Each number is 500 + 40 x the weight over its row's rms, rounded and kept within 0 to 999. Layers, rows and columns count from 0. Numbers have three digits each. The size before them is the row's rms in percent of the matrix's.

# up: layer 10 MLP up, 704x256, rms 0.0678, rows 383-413, columns 0-63
# down: layer 10 MLP down (transposed), 704x256, rms 0.0641, rows 383-413, columns 0-63
# gate: layer 10 MLP gate, 704x256, rms 0.0698, rows 384-414, columns 0-63
up383 098:478467532468490506533546493493432599527460516524504533493552496493448465484404511449450487514488519536568562494418497424549469493447541417507488504490535469550449528492484460482549545534537427
down383 101:532531504532529550498513470486480522541485489499541485510530551462480535518491558531522480487570430492518514528514471509569533517441468494478539510497464462454460515554531449518426504546460545
gate384 098:505514443607463479532528459495495526460505527444434513493494570464515505518518500427494475528527511532529557481457546574413537540518509523515434502522580542545473536470498537479457483575491533
up384 098:424481574420544533561467536494529455550539540463513528535443531527542454495523434533520483532431468556540469536521513469577458510533469454534479475537438429496462506560440552501511518537504594
down384 100:461497507474489518473473538490587484489523430524510547443572498479507505500476481496510523519469485487456513530502510473455485492419531493515422492449508567476534474515541485433533490480610521
gate385 109:526535532504514516444490496471508485475502468522465531468482455501550501502526483567446486511447452488493566509520466530549579413519518482486492428502470569444526592522447552507493515437512462
up385 092:460579479493496512418449481487481462502447500445532502512461502557461494525466439496492580445450395493456555443584529503561558505517491495496512501514446573499496503490544508453437567515516416
down385 081:434499417558559494526522487468513474455479442538508498510514509493481512500531501530540514510498512492503447500466504438476506508474478503520481425468551473523524470475430426439496524605469479
gate386 088:480493524542509451466502477494557526501503515462436592546534431526450517444526483477532529505421532488501571457530476542490473473473478544481539515494502437453471531485540431549496441507499556
up386 095:484455499479462513476531528488497506496495474554458574482517471517498534442570524516581474592490531467427504486501531416504513567548400513499466518501461465513469444497536414521486480498490517
down386 098:510522547545515470549541472489572521536547542465500488599478496510498467526494486527511448596508434527426518544487591555520505433468458507461541506517510497486556573506481433533542523500381460
gate387 112:565498457512495515477490503495472554489464383432423457472536494555514527534449547556498473473561560582464539435547489473525558491479511488532499460490530464531507461480556527489525548474539533
up387 109:531469505481520469435485447548567499541605577475509501520502485484530491451461478474561560553518417415535570507487468556516448526459465448498531483484517521505510469489534476444442540506558467
down387 111:467489498493504512474480495460486476615564547509480432444439464468403516490433452505564489517531543514466449482527479520481521480511546496528608519532566492477587492396444607503547496533427541
gate388 089:560497500577542458437526505492447550472487498503476532495372480494427522507479495586570446496496572454552544481521515501480535478515526503475497477462468472516587530519458494508515495521520551
up388 098:477515518503450419453493545524497504572412535449488453594469471470530591518511477542544517461470506518469526443510509499513542480498475476503431558509491464518484532541430510564467466452482456
down388 098:507399434447518452579500533534499562415576517430465486490437611520490422516532546489513487474464503489483488495499488453533490466454523536489499507468543463590472560463538497572461454553502514
gate389 121:559437491475464514517474393522470500489495492525554553543512451466499483413507527521490515518484573499505481472534459466459483530539523488446458532553496514456538518464560502478412522500529556
up389 104:467434486519519492552509540545523544476477503485517485585539431499553516545419509517522526424505545459513438521486537495475503491535529457523574504459474550489482509386503436510536474496478492
down389 109:533521543482463537497508553545499504448477501550542506503503492455434529528464496477526475425565502557490510480445474451496526476503465555506443525456454500497481461483525427492506516523524490
gate390 077:473437483515498500529472513548509510522570489468451500505495470499550523521506535564508503521521501500470442527502514506551580416555504460508503521480532500447569432559465534492487490527489443
up390 089:489539513452399541431514511532497526556455541526484503521531494484492448484486524554460477508502464446505515532455517555509495502441485565532527504476471561530448530459516547503499453526492519
down390 083:438518440517507449496552551595454536485580551528518506495524477554529494450573458478460463529504489518505480517512507475455512519607549505468503544515491503541447517485500479543523488482499474
gate391 080:477527529498490459525496553488494526496457465462481470538433528473500512538473504560543488531537397497464518437433508466512507573460457493471581484466485528515516586512457496492455479481497466
up391 079:567511420517495515468533457536533455583525527492465579522524452457469544469495516432517484403474571563510510503480471509476502503535557527466478515581442523500421466505491444434477543544506568
down391 085:554545518597464547495570442557553456587509444410492538498501465520476615452487502514482437497538501574465497408544503471514471534560477444443528504512409557487449472481491470414504521534449503
gate392 077:451532512532480515544439468506517510512539493530494451478443465488433462511489537513470518527488464496450517528501485490520554529526534402540512499440484518490512530442497363487445485491520534
up392 089:497464484509448439568490459560470496422534611487467485491432532486416518561514476574551529460504508534495480525489498549551450477480477541502480503460439488429440443465448512468489484517470527
down392 091:433542495469538535519474545424501579491513544504502502444432491493532455544483483558522580494562494504502546484415523433528521511509424465573552476536514489547504498512498491475548509504497509
gate393 085:461499536503569473544515497414474555435506512460453495513446454453498466366496523538474513469527509513485460538488518503486531526490451549453497461486446576538471482480504567478493437510482588
up393 095:504487454521482462499536541499614505489463520444510517483528454495505481493467455487522468471492585558529500489541559555431477569538456573476484515500493556506489468529434528487475546515496455
down393 090:507494387505516509493507566530520556618496523560501502506543532479493518515547483460490491542530500489514464507551498468474477518452449500449513499490538499441430504534532529494483565440540456
gate394 073:445462532512416489547468469544477476590473431545546545468519551524524520549511443497453478507529484521498476467446499555452562413484440552454488469484516617515474420571500498468555513472430507
up394 087:456453455552567417534477504517493516546501516419494494480476504441456521475532542499442543458511514471552527479594473517515562428598466482388527511562489499500459428502486495537498469404489500
down394 077:437482480456503434482508506505508514519531477559487537467508503492515472569492500492540515395579480489521442498501477524469436480491486515541486529519481513515515496550471548525519558527498489
gate395 082:576527502483548496562511480519497503397521501478487568499496516483497501492518445472452462484531508483444496486478522386562501532466458461532480528524446463465430460527491494501553513514584513
up395 090:558528554503536498481436446457510509451525455473495483541528534487521492482532478445466562552427538496497500543470519516501563520444522436544492547469523495545524461481500573486462520538584472
down395 099:509463514462515496499469457490607513467438576466480461420563446521505450541458524521608590578487443518545533471443508507486548526438506507529488516517543434512548476504443558550569566512561523
gate396 110:518487469434513503540490523577536468527521425464458497488477514454476418499505539518472463485498601489463491454483560452445484506601516503412465523440564572498491507468532534535563583523536486
up396 102:537472555490436455548515552483538542518552533525466495437473459447527537474468536514529479522500528475538551457488554480511534483571543453510541508446502529510498536488493480523457421539507563
down396 109:529542573492451436524420512462505495542479490451517523477413524505493603484418466536508514496540502498441561491538532532491536496468430472493445503463395531498516459500526464506462493482481507
gate397 111:503523500541543528496471510523507502541543483539509573523503492478501479464544438473498459455502391493535504537530527453549478507541452515519443484513451507582491524490514537455449569503498434
up397 102:500524486485494463471546515431534437530496437517510510507478507538554470421456521563506506433502509526494593514436463457525553567429487469528565568557443513500518511532523517497476453442462468
down397 108:519499454569493458510572482468503421554507482550509498494546481517573483506466592431558493490469526469487512523463539478481474551489540461465562545522536486461512533560474455436498496484509598
gate398 105:489563491501535539457566483553495577476466390485496458470563545485491501445549514456526488541522533584472566514519454532524487589424470510496520492586514470554403487484622501461570533540583526
up398 109:482484577509474486471512516450527550440552524487552495453522513452466450504482521484587543532485534584514518525447488545427475430606489533515450523510468451427499521457531464438522536536505453
down398 104:580515530531565485549539497484561548523490497523470500472504487476537465531519525502538551542552519458520551521452523495524475513549499497502517529524473517507502408497554487479517557540415447
gate399 071:502454499512443464474440500446504485555478498513569483511507533504494510510459558531503492458488505521501459509503473435530445514478483493501554537528545510468518537526482472475491597496585568
up399 099:522435465476470399517517533451519471509491533524544474507546518539548483542446529508501485429492515507500467548534464460559528522500496513459508509499588464408554566478484496496472543448581508
down399 088:499408540551525504468469486458464529487482505526543448461455542564543444449499564521483556586457437488565553509533465477486527469486496571573481498449548436514535492559527477528503615437496507
gate400 117:505411572468467475492550470433496500519446435486448508478480519516480534521530542532497535517485510575519531507557480451509477563504539475546531474437481577486512484522409539499474526548515483
up400 101:486511481444513498483467533566464514500542496517470552502546569449423521469518513543559524516529523504461506499544548469476447457563534464470485520464419497498487462512465485475519470498436481
down400 108:480499590585518482466496483463482449469479517462458490517554469489598477454507482491508477468535497496466577500436562497459492505521481436510521444482522370438504525470494502465494455480533469
gate401 115:492503499526572502522557535546435556504535409493517614524423486539523504454523504486583373489526436540429497463483520529506457501505539510492542454507558476497445561460416488442541452511564496
up401 104:463541455471429533550482510494544541579515470524460523515494463502468536523531532537548481562475589482506548510474472420513475519504526509463528478495494399473492490522487435535457453416558495
down401 108:509458482498457537568423559481467468552538486490425483442588445457536471501545512497524508505447549513537477560463485502468503501504508466489464411534514484539529522515518495537468491466469499
gate402 103:511469480531488415452519480522478422501460475430531515454470503473492541503474468484528509490539489521543530470488470578489527506484510501436494552459540543551500589490461530507542549567514556
up402 107:493491560515515528555505458454580560587569491492456532584488491519463415516492557509532470463508405491427512510551526435443460552535509453484504495499462538484451489511550459503469502553495524
down402 097:413522466535479459435517463540551477495453524496445462476523485441479551473493508483508533521529416540505512495518466513532540436503516571461439483513443494518489562505419465414471498574499517
gate403 106:538560544423421481481471483450512531480524492464504495515461561535498522510451472476551454488520534545505591492536511495421576467486484532487516461483503503512486474513542589460413526508529522
up403 107:507463517417489528502564523509498497511532463453483569473562424529547542509458468381508504597562476604497461560514461541428516507577497514469518572522532573453528479571515507524479468561467519
down403 110:588461514471540516476548440479502511537519508446476525521450468561479522486460546439519448531532522459543500556598511480536471536498482503487434504491503436514485465509519499499531505463511523
gate404 135:454452503482449505477494487564542527560518487501455464467511447438512526555548503532490477481514513510549540503460505465507508524473435473455521571450515514543533513489454511437523546552469507
up404 115:496516514537533457560493461480536572498448556511473505546556473460481494539493476505465488535519468460512484524406491521458460476524487439504471526452504567506472477498482519486461518451516484
down404 116:483489471484606552491564398576516513468533468553462528506563543539437485565464495478584454481507510427510492558515521490520511526456532528439462413426507475499492532507511515536431538482572518
gate405 114:535463509489456559505502536445505527475478553503438570524483515486536599549476488462525470492575498536527509537456395510517468523464497440460508496491476516495507464489457445460449538529495544
up405 110:482521543543511536504513430476485536453530425475521553408494560567424526511550524518562502407474528438556463511579459477484479528424551488566496539403567459486468518547494491517502466502530437
down405 115:556529522523486549490448456481519478503550452488551538432513494520409475492448470495497526523500447483534484544501460475507493509505497534566573521503488533531608520544472517593513554461531421
gate406 099:453469430476456540403583539574469535566513404502557582465467549484492465500510532482513454573486551446524480515519532489475527513416472560477431580552475493493477495519512500524498462522438520
up406 098:515525464528551506533508432482465571537495478488476512534492543514445476536484573504483440408494482556498471517488462541501506480544498529425567480489468474444513530539491426455572472502504487
down406 106:496546569475509516518547477527529479501540549507636508526428458522534579455448547444492564553553546365523508567511462557470471499445462494544563484524489495504484505473486462462537447520517533
gate407 104:530448494477491461495472478484547566509517531483555462545446477510439521493541499549542450460583498520597506470443466476564442510490495451465518539412528514530521460504529464496559571484498520
up407 106:471468619466548482475533490439485518471434456487534512415612493596540515454539552510519552443581514455567503483536587478435483478490489552513437432457537446587528491533464509508509548551539549
down407 107:565460462526512473522508483519477470510555481495481538565517452541456463563552484491503528544547535452493555472473510488464498471526501526462441470499532423567493464496397468455465541461602516
gate408 070:459509517534534513494461516515505510432516497497503443472565520504507481541571474532504514510457511499575473529529547517500487428470504549481456462492537505487514418572537560513451490434459508
up408 083:484530497533531529506441474555465525447526492453519463500472511502473436541589526488553494515388556476503511502482552477447579440499501524473485506511542493556448497516497479509447463428467492
down408 069:512534494489494514459482537501536510562533458507536495496485508397515552556527525511467510503515440510503494516526412545522497462478418509526519447480515543501472528480484478458473533572468519
gate409 101:525518484550514451377535475458409493482523471478513490579501542479493539419566570447480487513539467501480578501556542502451468464493521514442578432455500534500445532408561530504553525463540515
up409 103:493521526487538437396563492521477498579459492514519510498514508531438460511472531576509531502445455524529533484542508561431512434468549472528478579545478578470510463583504463488506545520467496
down409 103:514546532518526496560515537497549561554508477515534425524490562495455536501469457545491516505547506505485528470433518493491513529518480489495503539531476498517501484496473608508507515460536508
gate410 117:589468496528516572494512541571460547494559466524511540470495499494512516460475489530465472419439622496457573557481474450517550461509451515478485545483551458565507549424515480469412502545505523
up410 112:523451530553509484554491467576485454502484485542580587530517540496448504535467566508496476441515550592514501485478475500474509530460428559578559520519546476450454469450521495471505585501398538
down410 112:546493599505523449512538456462554428498467437510536496494528527502484529548465533525490555437531517479550542483485573499503518529461510543561509524499494444502515532478483507446478542553533476
gate411 081:562545465523543511515498539449519479445472556469459526552424508464484497485480549522461432480484474566496491454428538473499512524508568490478502492541502518502566490456427489448497537529520528
up411 091:480476461605455541445451484440494516543516506527452445453490494538497478484544445500462412538502450519483572501510455540502481469458514525542510559483518485461535578436542512461498578502517503
down411 094:526520422541484469469461514568519526363436526534487488505509477497481470431496481475535523547502506570476490486464534564501491542485486507484454568500556514546530526508455465399440515439544494
gate412 124:537479593540436521478486458560475501523458480512431554535515548478480499569579373501528530533496358496508510445533487411465497534499498474517500502542488481512458504523489460470452543521487526
up412 104:434505483509598532550522483451533562438483488533487446487525485495506519479503542560481494448508488490421548470499440502482501465529518452511535447540497575553471457530516520508538497454493413
down412 108:498485512486530517442484512503539530492468478525471496442517512501567530480459555493470584541524534485495421553523513558501440534519505529425502489555570471551550495497475483517476515513518527
gate413 089:541445567463542482528457569458467532445531510531424538544491480481461516568499521499469466530605514510473540496502541491447447529503444485456474502454481557487524563515505533485548479525513550
up413 090:482435534519535506499492548508445476484519448454527500391547449503498415519512494506551437576495477452508526503475587464459490506502486502569479561473537472509580451491533547470527451462576486
down413 092:522473517530517453453483467484537503544487476517485496472541485515538480473502506510467529419493487445476459483437468553400504557490544482494525521517526522510497511516497394526500395527524499
gate414 110:477463459474535505442504468556484490503443491457516465453456470472496526459441564479582447486497534433572561491463544531500521481552549487525607496469447552519452423533497506502559571519547461